config = dict(
    n_layer=21,
    d_model=160,
    n_head=2,
    n_kv_head=2,
    head_dim=64,
    d_mlp=640,
    vocab_size=32768,
    activation='tanh_gelu',
    norm='layernorm',
    norm_place='pre',
    norm_eps=1e-05,
    positions='learned',
    qk_norm=False,
    attn_scale=0.125,
    bias='all',
    tie_embeddings=False,
    parallel_block=False,
    init='trunc',
    init_std_qkv=0.0395,
    init_std_o=0.00613,
    init_std_up=0.0395,
    init_std_down=0.00613,
    optimizer='muon',
    lr=0.00416,
    beta1=0.95,
    weight_decay=0.091,
    lr_head=0.0215,
    grad_clip=0.5,
    warmup_steps=200,
    schedule='wsd',
    decay_fraction=0.74,
    decay_shape='linear',
    final_lr_fraction=0.0,
    batch_tokens=262144,
    seq_len=1024,
    doc_mask=False,
    train_tokens=869400000,
    steps=3317,
    dataset='wikipedia_en',
)
Each number is 200 + 40 x the weight over its row's rms, rounded and kept within 0 to 999. Layers, rows and columns count from 0. The size before them is the row's rms in percent of the matrix's.

# layer 10 MLP down (transposed), 640x160, rms 0.161, rows 112-132, columns 0-79
105,240,191,227,243,206,236,232,152,205,186,182,196,216,236,246,235,175,187,196,205,164,146,290,170,220,225,223,169,274,118,127,229,177,175,232,134,210,213,225,161,212,178,227,214,254,141,197,239,154,229,100,245,273,207,142,246,253,227,228,207,219,204,237,167,156,271,176,203,273,234,181,210,214,200,258,231,233,222,148,175
086,148,212,226,178,126,225,233,181,176,188,213,189,230,275,140,179,219,268,234,188,255,259,264,273,208,232,186,216,181,201,222,216,188,239,206,202,272,175,192,175,190,179,170,190,217,173,230,159,169,248,253,159,135,262,214,242,263,153,169,175,177,216,164,236,168,170,195,211,209,203,247,212,222,182,91,200,295,208,221,249
092,236,194,153,192,196,180,231,215,204,167,142,106,203,148,287,242,188,166,186,165,220,203,185,252,194,152,212,192,171,153,148,204,224,185,163,146,198,243,117,218,218,171,221,246,225,238,170,207,200,175,175,199,332,227,197,248,172,205,175,205,237,172,171,199,198,181,214,164,188,202,193,150,226,225,245,237,210,181,140,263
113,206,148,241,275,198,162,168,136,166,229,172,253,181,248,233,179,213,236,289,175,202,162,176,235,226,242,193,241,131,192,295,196,175,192,187,227,168,194,211,257,175,192,178,188,142,278,90,244,262,155,243,221,209,198,167,236,149,210,167,204,157,218,203,202,205,233,175,154,215,223,182,221,173,223,178,204,222,178,180,165
092,128,123,157,191,204,135,147,185,274,259,215,238,193,164,204,251,261,179,137,231,227,230,195,216,185,286,120,215,232,239,228,204,208,208,215,167,138,274,214,169,251,138,286,182,178,203,255,172,226,186,159,218,181,156,248,196,231,151,275,217,189,183,269,152,224,170,211,227,236,194,176,186,208,253,238,244,152,170,203,271
086,210,184,221,171,179,157,191,232,219,277,206,238,295,243,191,189,234,172,159,204,181,251,270,158,219,166,228,207,173,271,207,193,231,159,196,125,195,232,210,136,155,230,230,133,132,162,184,83,252,178,151,243,276,195,238,194,223,178,238,217,191,209,198,215,206,263,144,172,223,187,217,157,214,121,206,272,251,172,195,232
071,155,188,195,164,220,191,116,150,261,250,211,250,239,182,198,165,214,192,202,200,238,184,270,218,248,272,163,223,176,246,233,226,245,193,204,210,169,141,132,231,156,101,188,243,153,300,149,152,253,229,190,156,214,193,161,224,156,173,211,225,178,207,255,229,211,134,176,233,205,117,203,161,212,230,204,167,227,285,167,224
103,234,279,193,223,168,245,153,221,212,175,203,215,193,197,245,213,203,181,208,231,285,253,198,208,178,118,178,205,154,145,175,198,276,204,178,191,174,212,233,119,168,208,201,174,219,214,232,202,149,145,235,279,241,193,206,187,177,217,264,149,234,224,157,190,203,151,115,173,164,228,231,138,255,224,200,198,231,193,269,210
109,145,163,259,227,301,258,140,230,206,202,201,256,144,176,179,201,176,186,193,160,239,219,172,195,217,137,227,212,152,227,205,180,226,155,233,222,140,220,278,127,189,214,173,236,252,191,190,233,153,188,258,134,184,194,153,221,206,207,226,184,143,199,241,240,163,215,245,258,181,150,231,202,201,205,191,294,168,219,168,193
099,232,235,208,198,149,252,204,210,121,331,212,230,166,166,207,176,128,194,216,210,185,257,224,182,227,185,197,145,184,192,143,174,235,171,116,145,225,202,224,269,220,208,227,210,218,148,205,169,153,238,150,233,168,243,207,180,183,238,186,205,127,195,183,259,225,190,212,281,197,220,238,216,180,195,225,182,221,203,194,235
106,185,194,184,263,135,194,244,187,239,214,229,121,231,163,155,188,140,201,164,226,180,213,171,109,207,198,184,238,171,195,205,223,327,117,129,198,148,182,198,217,167,260,214,253,204,258,235,264,121,193,165,223,151,222,232,213,221,169,166,229,201,237,185,240,222,220,204,162,153,256,185,167,257,149,186,211,174,211,271,232
106,192,194,252,154,225,223,280,182,282,139,199,230,258,186,166,178,294,245,256,253,135,153,174,169,181,210,180,101,266,244,243,207,201,136,192,195,106,235,191,153,214,181,190,171,188,196,168,214,190,162,189,193,232,159,173,265,164,254,254,139,139,248,159,217,199,210,161,207,237,99,215,217,162,196,210,192,190,165,241,163
098,210,266,194,221,170,225,137,182,234,240,164,219,226,129,244,190,233,245,172,163,198,229,141,239,256,218,153,207,232,236,188,175,245,167,181,304,262,250,202,190,170,268,207,242,224,187,224,178,238,142,174,215,215,200,127,186,231,176,210,248,219,235,243,178,202,182,210,184,240,187,174,216,304,220,162,211,202,199,185,168
089,181,208,142,84,137,175,215,181,160,203,197,286,230,214,161,219,253,258,212,200,178,204,248,253,187,234,229,176,183,183,192,194,171,145,174,229,217,215,168,199,174,199,181,209,256,215,236,194,196,248,243,231,176,218,219,125,113,205,228,251,224,244,213,228,247,235,180,204,275,195,185,238,217,184,150,206,127,227,262,188
082,162,219,240,240,207,194,161,222,117,198,160,144,269,247,220,218,204,191,183,139,222,136,203,206,225,223,129,230,192,199,256,266,205,250,206,244,187,166,200,241,168,135,252,238,236,218,147,231,245,150,205,249,205,117,190,249,247,195,101,174,191,160,250,253,172,126,178,240,268,167,218,203,181,168,196,257,209,224,178,160
096,180,218,236,199,160,204,200,177,202,211,215,248,225,161,199,144,219,181,129,305,201,263,178,213,186,185,281,175,219,178,216,186,191,235,189,210,256,198,194,80,190,237,277,252,266,169,221,285,244,194,242,218,169,214,201,150,162,246,196,156,189,163,199,285,142,274,246,183,139,165,212,157,209,205,302,155,201,164,136,179
084,276,200,179,235,223,213,268,167,122,307,236,219,244,188,245,268,172,146,190,233,176,215,209,191,188,198,174,134,182,181,159,178,157,233,161,196,246,202,111,186,232,228,189,256,152,219,122,178,137,213,244,204,140,200,188,190,289,232,272,233,251,299,211,249,236,164,218,216,160,200,192,140,220,196,285,204,170,200,207,164
093,145,192,182,257,207,188,216,289,140,250,263,148,212,184,247,278,181,170,225,239,136,218,177,171,185,212,264,214,214,146,213,188,228,172,214,252,131,218,151,193,190,222,134,172,191,216,187,235,317,152,206,257,215,254,168,136,215,194,185,219,197,199,239,199,210,137,215,254,168,149,153,209,273,213,227,211,193,222,238,210
057,228,284,119,182,191,164,231,266,224,200,196,146,218,231,185,159,276,157,216,196,232,206,197,233,204,249,150,203,253,155,93,141,231,230,168,166,184,235,235,130,263,174,245,214,200,166,151,192,210,189,231,243,99,206,171,237,194,250,216,155,167,233,168,246,155,117,200,287,154,240,167,244,185,278,212,181,204,166,164,240
122,197,171,246,239,232,222,231,166,182,230,199,248,264,193,241,208,152,221,216,138,220,141,194,218,252,246,167,167,188,238,177,210,227,146,178,173,196,223,192,108,275,180,179,161,171,268,173,167,146,212,196,226,186,135,191,162,141,144,214,210,154,113,170,171,216,135,243,182,224,278,203,237,205,210,167,166,193,244,180,184
084,212,193,109,154,203,282,168,218,248,204,241,163,238,135,255,148,155,201,234,234,218,142,220,217,262,203,135,244,249,223,193,184,132,152,248,195,239,239,192,178,71,185,155,169,248,191,198,137,189,215,174,103,231,231,172,253,212,267,163,187,211,182,231,191,197,183,244,146,229,140,202,205,217,249,209,190,195,196,207,229
# layer 10 MLP up, 640x160, rms 0.164, rows 113-132, columns 0-79
095,224,211,139,226,213,241,238,188,263,273,175,210,193,271,194,161,189,213,203,152,114,138,244,216,223,210,241,196,210,180,187,161,146,204,196,248,253,234,159,224,227,194,208,218,229,157,185,191,107,174,116,230,177,163,197,205,179,242,276,266,210,150,199,212,166,203,212,195,169,197,129,242,236,194,255,181,226,225,205,177
094,146,249,228,237,193,267,190,159,214,197,175,199,126,225,166,225,191,233,188,204,210,247,215,238,231,180,184,228,218,188,201,279,212,217,156,196,230,148,239,197,206,137,229,205,227,246,221,192,192,191,229,220,221,127,160,214,266,256,216,195,256,311,195,237,116,271,149,193,207,191,179,145,226,228,177,147,158,138,240,217
102,206,241,141,175,223,194,166,202,210,155,119,218,221,166,253,194,237,203,186,159,217,217,207,248,157,219,221,245,239,200,200,213,197,169,170,173,204,172,119,182,239,176,236,189,205,172,259,213,150,202,210,204,279,239,273,167,225,221,253,225,175,168,176,251,200,178,192,169,182,247,189,284,257,220,195,218,257,233,209,258
097,275,304,144,228,199,224,215,192,113,189,191,211,189,153,191,187,163,240,209,266,241,128,246,251,230,187,250,189,245,215,207,231,199,126,178,261,200,154,172,191,209,92,132,163,218,232,172,231,170,213,221,195,217,245,165,248,198,196,198,226,184,176,164,145,180,288,187,125,57,260,223,233,238,162,253,138,220,194,157,216
086,205,168,169,245,221,212,260,158,201,77,204,128,132,285,177,195,183,207,200,207,204,187,216,260,192,278,194,260,216,244,210,185,134,216,148,253,228,152,210,206,223,156,216,293,208,205,215,263,213,208,206,202,213,189,179,111,210,202,131,199,173,176,275,166,190,149,227,179,156,184,226,247,193,236,166,150,167,209,200,136
078,246,213,227,265,166,212,254,220,114,162,144,179,155,174,141,225,113,191,190,160,202,159,164,219,124,154,241,226,221,123,175,204,174,182,134,222,203,190,220,206,247,267,255,139,274,68,238,201,193,187,185,282,192,169,232,242,271,213,189,156,295,207,133,148,224,217,201,205,197,276,155,199,210,106,219,175,173,158,204,189
098,223,155,207,142,199,164,173,215,132,285,236,215,261,170,196,213,216,175,234,239,239,269,206,228,215,201,229,171,265,249,205,268,181,195,138,240,229,161,203,303,266,84,159,206,119,193,212,174,215,182,181,171,148,245,201,263,193,216,179,282,241,232,184,230,208,207,272,148,270,188,232,241,128,229,244,243,128,166,239,169
105,221,267,186,154,181,175,287,190,211,149,206,288,208,227,253,217,217,227,194,180,204,236,200,205,217,210,219,186,268,182,191,206,228,237,141,211,146,153,208,251,198,212,295,149,186,249,188,175,205,151,161,185,225,187,234,186,205,222,234,204,231,181,211,154,251,259,60,226,232,211,136,117,218,283,209,133,159,151,231,181
099,178,223,199,221,294,205,118,229,282,255,216,158,225,226,203,201,293,187,196,230,303,135,208,179,197,112,141,198,178,191,240,204,187,166,254,238,247,236,179,186,114,245,251,222,129,237,227,208,180,105,219,185,150,192,215,218,219,201,189,199,239,225,189,131,192,191,164,139,199,204,178,129,151,157,195,197,126,196,245,211
113,256,172,197,212,217,183,225,171,175,201,139,252,225,231,233,185,209,136,177,238,215,192,162,235,262,230,192,150,172,263,265,184,231,299,266,200,222,219,151,134,214,133,179,169,276,263,192,138,210,147,251,236,188,208,185,193,147,159,205,177,217,191,219,213,239,187,172,189,180,201,229,184,176,193,165,220,242,261,186,187
100,237,225,70,218,189,164,153,223,233,213,124,184,198,190,195,199,162,209,148,206,248,213,206,181,188,193,228,242,128,144,185,280,226,228,127,215,231,221,207,283,166,277,271,221,215,298,158,177,124,176,164,201,147,203,156,143,243,223,201,214,210,200,268,204,211,189,228,170,246,288,275,167,290,188,174,143,257,213,178,155
099,279,154,191,269,229,154,230,285,161,144,191,188,225,220,138,258,125,166,219,306,174,180,271,123,158,182,170,184,209,155,198,245,181,184,161,214,178,253,195,253,162,86,280,233,204,190,189,234,240,272,236,217,180,207,196,205,190,224,160,195,165,194,242,216,120,196,213,210,185,157,214,186,205,174,177,177,213,194,161,189
103,158,177,272,187,217,235,104,194,143,175,130,132,214,183,181,181,202,208,168,219,167,170,216,156,182,178,202,210,220,239,187,201,246,168,177,177,217,190,281,262,217,184,160,221,153,225,129,282,244,220,191,186,169,208,176,146,292,187,287,283,230,193,207,181,197,250,151,168,189,259,155,188,132,155,222,181,155,218,161,200
084,196,164,205,199,243,224,241,214,181,163,235,230,210,140,204,164,181,204,193,168,224,199,149,157,250,146,226,201,274,207,162,220,156,180,221,166,173,228,219,146,251,171,139,190,230,192,228,142,77,184,194,185,230,202,163,211,201,198,195,265,203,240,279,211,228,252,176,231,198,178,158,225,230,161,178,152,220,184,221,185
098,297,219,84,240,213,237,210,203,209,190,183,203,162,224,189,123,163,247,188,123,193,176,216,204,181,165,203,265,163,203,229,195,136,179,218,129,167,274,231,212,196,146,297,161,162,219,217,174,190,189,160,234,249,131,223,231,220,173,162,169,134,234,187,140,230,214,205,241,209,240,260,206,161,193,147,169,190,185,226,209
093,186,176,215,235,222,216,173,229,287,203,189,188,211,208,220,202,255,242,184,105,245,184,113,179,232,226,212,183,153,243,254,188,256,222,214,187,148,237,242,256,156,166,261,169,189,290,193,235,280,206,147,112,207,308,162,205,175,203,168,140,156,93,186,219,223,283,197,168,235,193,234,230,153,239,118,228,252,217,189,214
101,231,186,190,210,264,161,236,191,217,207,159,229,227,288,196,184,192,145,169,212,244,202,157,235,139,194,179,161,174,234,163,159,205,197,183,129,211,178,224,140,217,201,222,199,142,143,227,154,152,287,141,171,206,214,198,292,164,234,257,167,206,205,208,176,224,161,189,102,248,258,235,206,152,126,280,129,224,202,217,168
046,170,121,256,243,193,243,195,166,224,194,196,233,170,211,257,258,152,250,229,229,153,181,204,147,246,203,190,183,203,186,284,247,172,131,210,284,212,172,194,296,152,205,165,181,237,208,202,143,200,208,201,163,264,241,213,75,219,139,158,261,256,203,259,191,196,208,198,106,251,134,201,178,242,178,162,239,208,215,246,146
110,206,175,284,205,163,207,230,210,207,212,204,211,198,185,189,179,189,217,214,247,204,211,194,210,191,218,220,147,288,186,249,255,256,210,187,147,156,206,197,274,150,158,261,189,283,198,225,224,150,245,190,201,192,258,193,210,173,181,213,229,204,250,150,258,217,205,202,255,196,132,153,202,207,234,153,289,203,175,296,175
089,221,207,249,188,169,145,211,168,175,163,215,230,213,272,174,280,218,178,67,169,248,191,159,213,165,207,192,129,205,232,252,163,208,251,144,252,158,171,199,220,285,191,252,214,134,244,171,283,177,186,196,276,167,162,190,210,165,196,231,207,168,145,160,310,224,209,172,184,192,279,197,218,200,118,203,234,195,236,219,129